Part of a small language model's weights.
Size: 22 layers, MLP 896 SwiGLU, 52.4M parameters.
Architecture: RMSNorm before each block, rotary positions, no biases in attention or MLP, untied embeddings, normalized queries and keys.
Training: a variant of SOAP for these matrices, 438M tokens.
Each number is 500 + 50 x the weight over its row's rms, rounded and kept within 0 to 999. Layers, rows and columns count from 0. Numbers have three digits each. The size before them is the row's rms in percent of the matrix's.

# down: layer 19 MLP down (transposed), 896x448, rms 0.129, rows 823-895, columns 336-391
# gate: layer 19 MLP gate, 896x448, rms 0.12, rows 824-895, columns 336-391
# up: layer 19 MLP up, 896x448, rms 0.127, rows 824-895, columns 336-391
down823 101:570451526466441566491525521488540468616572556528474554626443476437551532551532462533467557519509494551554360453450458466558565503480527432519531470525588479496489431478
gate824 101:440542507461416479492497434501466514501549478491429410506510453437514430505409494543520427499489443465558479537474454489452541600591384554522464501511417457473491491474
up824 096:587468535460557495525554479495460446520496511491520525491538531503487501497479496486614513490498436545484529453493530500571544483577536543492412542487460584463468600485
down824 100:478482394544449600471506490429565457608473513486494516433517492521463572410563456496477484572433412515448468424483528459505539475487406518402517463529481583597483602580
gate825 096:465478525533465522537542507520516503532438480480525505489421545427551560578473482408436505481560494464476549431480438522455508519505421584478463453515503497517481560447
up825 095:549505516467527575528469601437434429492471511508510556452504545507498533479558481507507602502495635487474552478484552508402529510373573602556481518656478526463544509436
down825 096:539534611553578525485489483528510394434587509495495441456495478435449427461456483439505547569471476522639611437495610564498460555563516562505522506440586528527356471564
gate826 099:520458520486491498498506575526581506516465481455489532544552469567445508503485503481490467527485527505530416565545494524499510509542523462373534560504528533531557556431
up826 091:563389516389569487498643468404561458492614496478489457543556424469480498609514515560453590592552502564490510555580559498548463627449431407480465542568563442412424485414
down826 097:472538588497484492465469530494493569436493521463507597581560517441538616465529545448424337449560422613494466542569438487566443523513491523500449386513535446491463500466
gate827 096:491462448565453493431427449463564516557475544437511503438510554473507493484543549437417510486559498530531483567533483502516421559476481457486556498526483482455565524499
up827 099:516453470562465501603545483517451464523569486449538443471616548468454467437479504567623542566469497532462536506504477400446553488598520439480512488537452461552431500543
down827 098:557356431513580477456476446515512541428418532544450458565490435506480473420562486579442513451632577453545559547502539410518527495542345463591584481545514468442532479402
gate828 105:508517496490422527428493502500507579542553511473480496492493528514513538397394447564602497464465590479513348511504431599567478552536508510499587556542537491503463597455
up828 102:576465598551471465505493483383422553485506513486521559527554575472442583543485507549518439536538424492469439466446462439444509462516488517526498557478520530532544484503
down828 101:506526509550465442478452491477560602456503526539493576537517479546444535510469483445497435439447422438558535530523565516524476470561530457529470441429437497522460468444
gate829 101:499429445463480447503541485460491564435498474504538514532413522357484374544539556515513502457501495551513557475523543550459524551518620466472495537508474548515540469567
up829 097:475527654547472493609535495407507475437580462446521467446565547536510559457503478513520515413479548539508486432485569510518527479496580409614501419488581559549541478504
down829 099:434557489589491440542470430536483482479490500476463454562557482502562467486529462484568459493517383599502514507479462459577487446459487540593496471502460544569486464512
gate830 100:575453498583493477462532523512505537506489493477487490387462516470486455513516534466424502534471500492575472457498528452424491471485575505477422542485510484525489572398
up830 095:596443542505501434420511448510511449509520466455557528567505537542499417546557515525592496500421552486504506464518479489547524603634518537501499550509563526426455570480
down830 094:475455538405576554476506459348427496512500435404577506509479518562481429460520524513480551482462466618515493442569512439441455466529473469491556564451544464494396411503
gate831 097:489452519495549487543504623453479447511466432608572586507410496515463511408521471458466481499530441419464471488465521442520475535523494458529461607580516512501543511521
up831 099:446511528529431442421617477530529545524461518470490551521462487469550473521532480460507556428380441486534467490515552449496583545528402512469550390402491482423523500514
down831 098:448555520517588445538611513508452517441505462437527519459479468508611534556488521508547535546504414536455517476479383462478453442530564467598538551527444432508512558520
gate832 107:604459436503468572460592580490523591457461410563487435510547529415551458487479489493476493481579524489455643446429486416521471427486567539426573499542528481534543468470
up832 097:482478496459427558494561555527497511620485512602424563459482529513578398491464476524531524499475575494455537536493544546439420488472498527467534452489551444497437484491
down832 087:517487486503474533500531554467507581560459451434482498550524537424540500492453456482443577471471489431503493532430411444529572543447504542463534492491444644488473474477
gate833 103:499476584425478517442456588515519539434578560448486436407519659429479527561485412507461511633462559464496512487455475517507479448501422496519465621388559546534495438486
up833 103:470477531562438491456497573594482498453438446591510365515535533440527535471478512538404481424457498468563526497644460538491441491485478604495510566335487510534586441561
down833 099:476539516464449457528615526539487506507517532483474522488517487553500564453556459527377563564453556475537571569537575551501537526540592497570511571422530485487501516482
gate834 103:466478456517491503516490441530607528438445516552569523403371554483481426531477479500486522480570525521509567508580495553558544490530568532475471557525458471448507486488
up834 101:536539457413433423490472525482556520453494526502487548498437472485457487588527569489540475503487528624477519544535546504573461509449462485501551484514530547451480518542
down834 101:521495427573378443575482518462549551415499472491547511538404392598474504448506460525573524482610479543485573570506499466546491500512495496472422481488489461493532517473
gate835 093:468468559518406533488522488487549571544520616516600552479471507428588470566537498512499413528506520495465523611551502538422434529474456490542571420425468533494560492440
up835 095:456462536416488452476504564492467477583585544559518377454531479457483512381491514446477517379499520452521333469538500435426454511536491541481559490532518449461526544605
down835 097:500474549493558477484390502501442510374465532491555488461471520415484454605611488529486505491456494573490521430434489431570544477502524583545517533490475471448600531515
gate836 099:500523485516464588473563547513488496505492570474464377494489416437511509578449525432495525542473436481482415493470503537468454482454560458487427420469467464428613500488
up836 096:536549501431476518523489375513429502431456522375469485543519495489487481640529435462585486577490391480501513500446459549468527581515536355456538559502513477558527517581
down836 099:422473366523574572461518529497472492518531485595436465403559479423469495438518417398535470492440460469486535533500420493574478403437545440451518474540528414445515579509
gate837 099:555446585573497511403513432429542535502474407466513443524516617496520493473566461558541436635485530540456465492486491521459513538461510543511497538466448489565494479436
up837 100:524462485489469500623517530515456301545579454539395481466464454473458573511461519451427518535504487477546493531576476500489497574592459601528511464509532509487475522555
down837 104:492519549548525513465518431575467509508492552654466565484487519530402611477525561597439313454503406490520409480500544441538453498423504518558555490490455452523461575456
gate838 096:523520386545436447540532546496589444627542519632546479536513560486558610478475537483536541479419566492484480501543545529467469427403483527553453484437520515518536481487
up838 100:499518481538479584465532499421532493540554543522554530456480532493475561492457426467575477558584577469387567532433529495489450502502545521531432393561456528448481500447
down838 099:587480389528384478496523587448465513514482491524526489513526557432466422488529481593479525474455417414567503505559532521400404456481357473531556491505514519467542462474
gate839 097:515572473506490456571476579499475529454493554524556474502465466423533467468536577440462484482524506500487408515459542560515531414449511486417550463570493425487531528499
up839 098:551500519610432450523591441490538464517525483432451499481448501572524525523455479483430544561501474512484536603577461542433532502573398521486495509502382438506487467550
down839 099:523491458533500513464555482470401488543463519424512542497587526564571438445518483514417466517528472426530521462504547560513580537432541473502443495539582591469514515456
gate840 098:486421498507455541456606565539521520581418515489589553590605507466461561527474440411456478553444490352515547531521481512466482590501558445543488491499487388508595447591
up840 104:539512591517522450503442454502560503588512611415471506534513504520533525607584550592551612522419486548496517598493516498480559515454489421393567476492528466522534571537
down840 097:511448527559580435447466544525611456555472523578564504478514531511466554561503555531514450423453504386554552644534495507407459481488483463468549552536429532546577489497
gate841 104:533463509567492472494522452556476413492525564455531530508522517517581554515418485616522514455520483503546450495444463559473529611593476509542451524546521502539520476544
up841 100:484524570508454353547521533477477570441537469524504470548489439482454451562463534475565535445468381472331602549460474571533516549527594496514478478485573514507557493538
down841 105:519483485544546495475473495585465519536495528465530546545592472416465447451406465493404600517478456422453501486494516459451593614471550415424515490482433521473528504547
gate842 101:480562581481458502512594592486575547527565518488437567442523493556515465462529528547527429597602504491439501441469496470528517466593507485499416563509528550508436546554
up842 101:436479530423477526456505420489482589443543526512474540532441443468427540455543470464449484494498508520404462497492496458498543516475484403453454545541526490532401381459
down842 104:510449516433523510520453484522520489498511464431491492501573516460493544472493432581528469488463459516554393549490541527474540483493520473491515406464522448558501529525
gate843 103:490503511419447482417471489503497458447465447478542456552570507430491468618541457457484472556514532460482569579528666478546526470488498525464522524558521519581501471498
up843 103:450402462511524464445453479480495504460502633545478537436555465462494548498505634494550524434538520501593540431479531480537470529511432584451418483461503553549566543586
down843 101:447535437474502418478485436512427495536444547519412528473559517506547486475466481559531471558471513531518498576431499512575490427438537437557506532536588520473540536494
gate844 097:473499470540468502451557491525503477416402586547451511474493502453455481376596556521471522420441467548544526505432448412567436449461560436473630540525467480402529469516
up844 100:450631462416537439520470532485537503589470512498453481532476519623591549528519519504451510485500407508484503546477456467453361562460570563478561589562469529528425469498
down844 099:489520500460555498481537478375578499372499509541526471516576510513481482446601496514484427509498594426451505509541497505439496483476514482635468443523553533546571498568
gate845 106:567540520480433509465512552479530520443494461495508482574473510562518574522658550572467544515610487530586463471464524460505496544456499518518540510544552549513425439415
up845 107:484549542494528511481441452430467466531575463537536517536577493669480504454426438492635430518515554564417593432504515558446490555426512530449537530479489452499561487546
down845 107:555410469580531446434563430445485582454457465402541468500460497566430502425552469565525389498493485324542529466445495511590481471562561521500489408594454474561456511456
gate846 096:572537484447586564522534522505467530548508535479529443618478576542443450436589537475571544490486510559535548435485479506500502617545492421554543531554428534555511531514
up846 098:582538428473513589509544511472493484443508483497406543601442552480518519573444518495507475456484444529471401498614526502411615524502491467513496498408436491576515542475
down846 099:545566468514602465514549480524550385526448594526504511541404478471389525414475545521531521500492547425595508443483561480523515591480521531555440505434551422518456456413
gate847 104:555475577492514486469590454514511528526477467505523478484504550556479461516503453557520539529391460535385424495439475515482487567428523442413504547515372488481453515540
up847 098:460555401421518467511396496552610451488612556547433540546473457490573515436400533577525508536451399551581504533480559454558618537496555446460514435544550497482565489506
down847 096:484592499528469508514429566497482471485486497509534432515510485441489516442524474512520522485463491466462434478501570438506443609491426495406525478477510514425570543484
gate848 099:558603529450458516430565552540531467466495446432513495506519562499538581547526534536559420473502471559506408536541460555520582538481451395509509560526478481578535500495
up848 102:506570470585522541493509575458514550507459472527517485534464538528468576595545510510500467379515444596519489411490480554521465494509493511491588516419449415487552586467
down848 097:423500468497508538523509504414559427525492592510501472523511498458438496508482497498495431556452483534483511409615460454475469534573508485527513478508594535505473443485
gate849 102:599400470575423444501527473549477498463601578386562524509490622452567385498535529491470526465441460369474544582557502449505461487496447508528428400546471579528502509496
up849 102:531389535555482425528596512556505499540453590413396521509524516567526416496478527482564603504489486438436493567463551379444402485520430445493529466463511540532528440516
down849 096:444441471564482561541538561484551443527533515525500528444506520557505482479457475557520624523499483522500563462577487453488386601516511461536497477540579487483457513392
gate850 099:434531455551450423585482532532518448516504541512504589458520517465539527525539449499501421581530491474627562542434516467479507390499523514534553526481473472470538476581
up850 092:577485595579555518419527472468494556426440426483511518520520451478468503494510496499514402541461460495469517513512535552437518486450535498559446491530482558495443413560
down850 107:507432498418520372492526588517496535525508491527515535545429507495421494545502579617516664501601503543418517523443440488458618524490510422494468565511501541551443560426
gate851 111:530600511512526483542498587480466405482471556500456472524426489524541527484534518501508394553525521448558474525483512506505509523442585535461504511492508432497526429517
up851 109:567488469459468445447483548514549529540562566546512565521558499430573440447538563388489534505560515561429503592466493484546497528518445427447515533544489577512495549569
down851 107:496523533550565499583445549461448417437508545498473478540474476499560529503499532571489645426508521538579453518437480479510537463411519624513468469517528505454554535424
gate852 099:563468472574547403471625517432485484490437526536519537430537390421557511433519563547511519534524438499520482492440536533498514491555569505446498476433534420565566528529
up852 102:508446489628479444480476473528514479390539546458437485512436445498571422495492522496413460528562558559468523429471429470472488493530513526525344473528450461603540448516
down852 104:524488491511429386519515394446508487431563499548523531387516548437502528511589605531434520519527415438539521493467498436479505448474524453465389432393467455432473479429
gate853 100:528511493453574572524466498542490487401453514569526508482523516522486533534496533548552525512539430391435498511427457630486502508513596458544511485460490511496485481487
up853 101:424444504506563494531582522511411539452486496512439491498470405484425519576455502546537533369497492407474456506506575537533592487496596438478522428551561398624477508547
down853 105:565461494532551511485540514471506524470446581469534461541408577525535487493660563408424512496521571380511461420605487515544479489512477540536394550485470532463539508523
gate854 102:475530435601553609565538594442543571510421495409460431393473498467570523474548482496489582474480510485423467526469477419432645513473436462453403519501497489439414490462
up854 094:520493546470532496472377447495517473463516450469443601500518526566481299558470524541534424478471588461473523558457459465493471436551535515467432528455497447575550597574
down854 097:479497618468530512395504409473569523521573435481417584521478466518442491452466545474577475600506479513443498509493470551506368458506563526487547388454436427450563490580
gate855 111:581503498539540482454506515516416432538546592492556424587482492502507484471531506618465461492451471490465475569474407447458513536457435519527484467549435500549525401517
up855 113:389506556414512493515468452506532447488492457461473533547500447419415556450462547470476498435563583487548508386413562580499538466597473454454524521533525545518492465490
down855 087:501472506510474598541525438457521530569579474462480440524522517433482514446434447448565660538509387289496505440527474483477457476530425498568523511482496527445527526545
gate856 097:497575482508420557523508612477494518490475484469503582500481488564430574512506551484522515534532489559516595536470487597447461483456513606480438505598481502567520544557
up856 098:585541442473528554479618497436409557523442460572449503495497549498521442455523499559602466478466454597509415500448499625535457520427537481454537462517516530521609534538
down856 104:583495560485509423548520508529462530421453536532553498550428576501539552480555509494463361469467462609585406495489509557487526487499441433407588450511522412458505494518
gate857 102:463529548564494551508565510498573504558403514469532465513505426448450562494501526545507450435508513514546569527547507417472493548490470512423520478537537499522529400508
up857 099:561471562563502436454543386517516552522510514587527458513495462592518491461572491503442488482441532523479530482531450409528467616509506490484538440457515432549532496487
down857 100:468489500471519512354492512491560426450493542508504451589512535527495495520580510467460418576482457505553423494554574515526446466523499512558463526463555520435539469522
gate858 101:472514464409532530580527457547502562462456458500496549413460485543410492529584544444496488494522480482536457530581582490449615492511593498508514525527502456471543515485
up858 099:436543543505442504473511544451505436522551506527468550460457412498549508523521526477496543580543362479494360479507510502495549539483490500455470423533536505498501484548
down858 096:508413493507520522403519499500637488546595530531572484506532518486545534525520504536444472512548561544510504520564542453510512505480482477412469474548486568560529519439
gate859 096:596532448459540488585482531379450510510492478445497510538426432459466464483467475435444558428517528452476528462444506506460528556543507466416433421568591424414498472495
up859 099:540562450461539559572506463434495437552418479513461466509528479523474504528446561414588462446493473464506558473437572498606574564585429427484412526485497387530477532471
down859 100:423449535489435404507539605476502563486516499546501459498568573549489402527424432568492438536522426616505569480555404501561479530509486517558461450431496504479527489451
gate860 100:446524508453499547386491560455512485408428506503532621521453529542420495579518470450524453511506517430469467566431483556544527475530380551473474555493519387513609517486
up860 098:518493512488465416503526535497528477499449459513568473495431600522475463543492473517508494489531439507470452581495492407443517506473353462412501589505399536560468566578
down860 100:469513626530427448484572567499491406485494563524553479491507495517556544454555444439474518515490550460495529538454343599483558562520580559470476562466475533498563481386
gate861 100:457439513513438521596377428658522478456552494482533390487615494486591567540505577427527464467490465514534487512513438528492586441451415500546501451525522449479477506505
up861 104:587440565513506535459601559546522499516495544522471475431432547571446472482399444508539461456508577419584603493460541590526421526597514493549514484388486501560519449425
down861 099:478507386456529469461622532502516486585526431524477409479478492445540549443471485489549557451495531376479544450562523487473425493549479483522495503469492444614490497421
gate862 098:568489485536476490524496503485495429446520555441520464520443424534486513556595429558524482394527556424505533441415532517480420551500460468484367475439516508583584473535
up862 097:509530496570499551553517418491470512517510571573538502523467610593464552492519455583425500470484516570490545512410536576517521516552522472565375545476467524497536433525
down862 099:421511460545463445531412507548549470444501558465482434461431483548507489415530486561456531469617541570472518488587396522504437481488490563536432486531478551476499520520
gate863 093:533433537524533547432442480524444459538557502526595511555448456513497533455498435497421458551473599489528421485527575504483575482510572504488516626414522443440429456438
up863 097:442458540433480457505443478524573507519487531501506551540523436512449503497481472554463471543485570517549380545444571497455498514472566535499410464496482437599405574433
down863 094:536564484458464463433524502431476471552566494556483538530429597528449411438428555470563417513506474461556524469523469499473477436557428447499527440637536542572521456525
gate864 096:510527475379554457488588544461463528469524549515432519439492480453511544520509554584503523534600531435496502453411476532492513534540557494545513468487501580487544535374
up864 099:494499571564528406456525455487509457447521471560619523468505490456461516484470494512531513588444460478613573524516552488527522480457514471453555571598548513553437454553
down864 100:549445478487473482416466586535466520438506441491506547484491438419531530522455575515528390473456507534461479522494550576468416414420472481331552484513461470559522438472
gate865 097:419519514486472548494445533485466605517515438540567565488592461530500405451557450395577510481487573532452441489453511496546501617440434460383516463440446445470543482477
up865 096:460501552468497498500595471516521500578619527515428503595427478436480605511470585484546489460506502561548489421468508529423497609507460547417579449407511554473554441482
down865 097:420543476629504475489477550491544511540431481567479454494486462584535500450423392565586447445548420408572473417413505509481474505491442592534506458465541389530435413481
gate866 099:549545585505493475498489499633473607603567441431605465493476490493455505369491531530528436540486491411634512535533463485482465532472533563482509600558498582550456535424
up866 104:449456457537538512434492507486495497482518441498495542440478551537451460565413476435498509493473635508470442475508436507463592439461519524506611452441513565378531498497
down866 100:434517607485572546480387459467438534458435567472443491531511457552490454443512396511485555545493533561462524389482537524604428502534538493501522515580459505470529495481
gate867 111:474529545528542485536508521451498542520500506528438487605542467564448537431494469468483500482499490466570485455543619551452481436492512528501587491528509477503489521491
up867 107:455438402507406535642502515502515560553495511528614471477443429461487458488542517502452431539512430518436488370562478507466563449533474472508516523567548409601510525474
down867 104:460466458461485480482490476410521455520538539511438520548462550532463542468458511491448618450504508490373464497506462528552588551491420564565481538414408578412567499516
gate868 100:559502634505583467532529488551527447471494513598461526386487549466523532544499541536481474484423515463523510449475472565464411556477516486546521416477508546585517469512
up868 103:544435553488458464493515499523370522519531531666513467499557505470455526584478551444545480506562538492473548432473455472411467428443423497513563481481576578493433497527
down868 102:467498518472553534521462447536641489506493442440380687506453434489502517493532565515398403523456526525451518570445454497474471498506492512551514544464530435602509564516
gate869 096:463451445447514538523563501509456399445569541554571428479500529645393505530537508450602620514543443414502492562494408413469444493534522473431524515503444493474471528603
up869 100:534493533462506461471490560447492463604524537467431440463565440496509547448413480476432382506487406545496503496528515524603449574355584530554541491483540339605478625463
down869 104:544530538523513449494503526323470549549595473532498504499452386566512540496533443488517434437457498658496459498482573551560503445509545509458546488540510555509512532401
gate870 102:486476547418497436454527533501524460490497519522541565548492445575513490434550556588523422545522554538492561557495599489463493454469473607408457480616497467494531641472
up870 099:501544539492511537414442485465566475487475520529460573479543568442569508461497549539534495529500499518533501364409459342471458529484553505520470525491561471537522559453
down870 097:411511459544537588437500480516478449499519532548426528515476528523489472454508441436478592504501477504505534519387497544509494545566548472535543453497430501521511497523
gate871 098:380470527561407622505509525576546428511394591589488514437504462413512467478418557556457456437481433517633516624506512467522525532513464480473465400513565490456455612471
up871 105:492409482483534435570496503481529591486463391543471490507534544446545467661589546476549370513424517503504598495524556495459559469468468432515478469575530481580586437482
down871 100:466552506453535501536356507470553462470471541522514526541478479571528524524578565462489724571572469535556491511447536453535424605556507530499503466476382551492486501517
gate872 100:525498523620462437599436419408506512555564530576519462480501504464479538476462518532615548523401596529636544369426455455452552482495539468454539523508517547565455656538
up872 098:497516466564428461493580469513489476496530536460502531498521530428439541601451501588561462480415456482456479461542504462502465530441589538489468486447577504496485461496
down872 090:519506428545412532473471488526535581526604441506515527398538492483606445433509565548432657436510560482497551478528543468472564468479449519513582456553524507455567589518
gate873 097:519376460447490459503611522520557507593517482511432608556544439479545606525471521499504494475507510531601527561547527518470498556506583587477406431492488534451486570542
up873 101:544547457541482519554495543498505505559591513435532487490552442464474530397529523576547544517530469479499604400513522482483571552501602510466578541511444515467489375426
down873 102:420427439458530433563511578495506604412533548490513452554541489500439519453497471435490645525558576451488546528549551445512508458471490518399470502569548443569600555423
gate874 099:440462499477478496528518602443450469486543455613567463491493545529459525523595490500422455567471519510463506537513479417439568526542507503453561525564489495458415546463
up874 102:589518479519457395487448533554546432550592449421465430524565438484512515485581486442482581495494484489475498481370484487541485515582590478493419533529567421499457445466
down874 101:427518522574484539580523469506499481502537436480531470490401456511472540494470475515525407634473543473478546574503502513431443497492503592570528455494542512446484514499
gate875 105:567472474452412429504586457572597516495554471436449469423480403503432543477554478590561359509463552504514495535445531545471436530475469492523525546559509501518471497557
up875 100:526502529440549515535538568474453417553515539563491557457573443491462551488498496381461632468436476486489498589411620455520508484556456545463510485520457544530516482528
down875 093:581460501502586489560482521484495473449485495492489510516452461449536488511499562453501528464523532531493508532383520530477486496501441468476565542443543490406542431550
gate876 098:493526440476477493499514505464462438538447595472481527563433557469471587438522514557568465497506467526473444484485503454527602542548497458543477571505550489373486528623
up876 100:462553516503473497498536519556468468478597543449392503489470597491593494491457565536457505562433508536469495449412493514429441452475502527506488571496510499434460515363
down876 099:498483519612414454592551505537544419517510510447512468509505489440509523525651500564507476394441451449515484510520469455520488545478593597450502497513519460491505438541
gate877 097:472501546517476478493557548402556479591411601534452478507534394475416490441514480519478408462531476506516486505522575497459409502513431475554612432529546562409416594427
up877 100:560528548537525438501485440448571522538481374463548491550388410463475462460427474523612418465557513431480457621435491465475456451489517592562438537452506546471488581466
down877 093:590538493535506510535455525582434489470548612442525599465555487439531512433545459452456601549504531467462405503519523524478486479452403470493480466497455485617515536398
gate878 102:551471412562457487555514488544642439579521486500514559522453416462494503444494442482478481507521513498420479497494482493554541544546453394485481474502415579536548556526
up878 106:401499545509486494470523437577526486480466543456507520458469432513510489521511493505530420452486559558433440511575516517515543495510495482526511469545504533528522457478
down878 106:491599528516444506487593519500529446508587572447491512486451621496451526427537508544455519598587458631579543525484455500388527415509473539528491604498549511553472538531
gate879 097:584480628408440524474592509553458414433464525457584516527500515490490548420541429399530463556485549503601557542508573504496492588520485501477484472457419461529563503559
up879 099:527473573501454490414537532480436499464502560527487539530522432580456509556458552521554366519475464514543445503492525518533429481534460480468422471419437548539562522553
down879 095:484579501486472558501511527543459495422439520487565613496534496478444424451474517455422447445500553426442467527391540490449491487387548515550444451524512473552519471552
gate880 099:452448460424438435475554480480552407540456418536444442508532525538510483486478454546492471398459487468496545616510448491543499480389452524501554531568436534543486549474
up880 100:444461569479476487540472476466462535490491454479501570491482356471488469490515495423580567558524443406438468504506429517525543504470549521427550537558497489498537470540
down880 098:536529543504546535530564516505513530412470520508577523483501497538460412566535437524390662472476396576533514506617487504437449439450499517584517489529447478517483377493
gate881 101:520492583550399497457475482518381490585511560461386441538569498541411512545610531502569537500496435508510470508515479604568434500422516546469456515505516461447560529522
up881 102:445482519474372543552497451539423617551535488500441417467529483517490566509564523476534470499477425517401468406475495583544393441497523510495480562531529530456593438578
down881 112:517553511459537534516494446447604589548453506489428481481449519517527475500524465523645463491455507581509559553542441598554531538485525579573537486553475513500469436462
gate882 107:498537519571493463559441455557521467533490566551504473554492538533603509481530455479509601459510516454552538463516590479514487518502504499555525487476539506479532495451
up882 104:485455558449536475413526574506463645513445486511460539480532476500474520502517504542541511513627391489464532488423562541557547524479564451483517604533618573606401420579
down882 101:431474530519381418416432441530557511491458580555507548490456525518542440475444441472497587431493495504532567572508585441589526401572433504501579539550527423504556516441
gate883 097:478499475437489488384503481488557492465482488479474499512540466476503561498512570442527509551480501490507584435539510592546367428503619478490477593594452530566552498485
up883 098:520531513501570456530549569469484479577584469517574567521359472490499551487510579517434513481483526533488479496543555537473377492549573499563501568447499504519477460504
down883 094:552553532467452520434437574495481451459526508463496596495510476533541512526524437507529512537535649480490466615549545491488515537465581519487616418466484464467369474515
gate884 103:493457477460418424556467500522523549522412459466556557430549373544507483534531461502541477517456506527443486510526466526480354500529483472529423542516514481526384485480
up884 097:500480510529506559510453468591442443552515479478569436513585541502491529419444486577490490496509390456545550527476469505539529605463417536507560443527487484457628532449
down884 097:480568514500525486562471603458546594530408493524561452504469478491459528570431545446586585564509443580487438492440463546358487511466426425470558477533509539517567449570
gate885 099:527468526466520513585465483416503496533446478483472478537464456482470545496503477461539470520486610580520458464542508611533404430486502472501534455487338496574605511579
up885 099:570544529506519446463490444468504483508517476485472536439498531578559429424532394447458486529498468506527541455490516492598494447497487453578460481563449558559576554488
down885 099:559589544473443571486453526505476499587518568459475535541472577532463530583557541525488426472520467517495517446571439492507543514469408558395483504451482661472573419432
gate886 098:396488397462518555505418398487449593568532534534471558529453467567466506472492525469479406489454414611451492414509501437466416539491412453454429478491554484484623522426
up886 104:483446441482534550481538515518482557521538493458563548509488539539518476556538475457524423533486464416518496443487533538354504524459534513451500456443566489500611509476
down886 102:462512514452483616521480393500485490574524504462504504518420516512656516562465493473475630457518486654569481469509563541576532507478610473477528567442632489483494483420
gate887 099:456543525492551529580487531478498483529490522442495537462546397553478455570586465526483485535464553387549509480584389603462463447516518395457562417445521578553627461449
up887 105:470430568433500412455512546477581439532494496579464473462552515531618513425531420554547470548511494511523486548513455460430593486474481497512573530499477469554557567502
down887 106:560520520494573537449505497570485502596520490507432465477575532530548499476541531519492530456504577473505560534432572529550505508452489452477487422489381493532565524465
gate888 094:489526577463413445524519512428470510571358495497561514588463467474510513493523428524513578464515504512445557542480476531441481485503474416421576459578432512511521445446
up888 097:450491433521433521503513452494566604444476596530615592578576435505476539557453381515598551512552482488459541453432513445487498512524535480461533522487439512585563438426
down888 102:535481469500449571559542469562506543435518536539462522463522475458475495441452465559487507473417561744446488469546533466519553529504483575524518429409545514474487548522
gate889 096:486475422508417478431509422401494508536530605532473458461483518504485536508510538509574460550523485483476540518547508518521518496558537605504477600471529396552452625456
up889 094:478475501450484446430507427498512511564468501518586473482485502472390555470573553531471407576460525437434449511585505548523498434449482483497539500458481526535439583466
down889 097:567541466527516520487469444563486570464527476508524473455533509483536484547431482551464463503429570595526517510506497521475449512457586501532546554512554573495508458520
gate890 099:425419508474493544519551547466503594593456496611476484597553535512437468488515506459556507426404524509475391542476487539481525502508425437469463452463423546567471445504
up890 106:542587537383515432507522499439491526531500464342433505507452527503510554527414476487505521588435481474483527486534398541574530496429714537500457554443500472515478485518
down890 100:443480486420562532622472470569424535516449526518507383580526452440409517501505466527485409459476540491475464486501560488480474500457374480480553496528497567550499492449
gate891 102:531486531556503463546507550477476538566508474506445570510559444456582483531518446563566453571634512551566517486495485468558540533482566469429455490525508517617479592507
up891 099:465496477531515517442501491486453522540487422525505495578511497547511476568530488514539408550533573543507444511435509560505469502463447485419538460497504491527466554480
down891 097:447441492487467552513517524590413506500511510492470540639474422471489426482566557569475452406509454575451545550497487450505542490518508465518559469542502535519560561505
gate892 112:489443512591481598560489680442595516494399461507541527498544493474434390507519515517479603478516489450549510495459518414524544592430579489455432476575452474515502523492
up892 115:488585478384516399386475357543438504450549542498452476486392457521544625517418511482560518495458542434461516559508492556505513432527421465509475527421518514492499533493
down892 110:468427528600492522592498569515527510497461509454505536496536495524458433488533606530475298518501437417498523550498512516419489582449563472497481531576500451548489418498
gate893 097:577418542509572490519414514500477498560442563564522477589505599508545561390568464491500507410559483526574526477469575442546452473513509448488590592612469516433451444585
up893 100:449606434464493466492501450487424626512389452426487496507467525539575533486528507543449551475530487445469470498526597538582522470392490586517442484571425553535478500533
down893 096:513468479534420590557511493475489498428518551536505419562524482436537495412527524472405488497455469497542509514501376484539506498509515526435461485591428615543484530467
gate894 096:530487512406535502559519601545465484410442485489558466486549634508540485590490526412538415498491526467447468525417477488438554422456443549558567633463505450467495447432
up894 100:392476464559472525609489403534386446567554465435494442471584522458502542551494457478475529489489526540525482526512582503544460488545512518431481471479451476455505407454
down894 095:457424542578504477473455552452592475555545515415512510500559428453531484583537535549477363378447521514498456462497549515419392506589527459487529545563489592510505507536
gate895 102:546503474453501491551497503533478470500516543510483505492491485500501529560541428510481530565524548548537478509552478521551545535552419482465476479485610395525397522468
up895 101:515599528428484520556473584478539594522411402539505444518517484485540527445363510475482544533498420450455457508521562494592440468515432495543514480576522516432493494509
down895 101:510500507479522501431509531438560450578436535538452449465430526511500487533472477475508598509497452501496504431504520544478455508510533478494444538533464503529525514454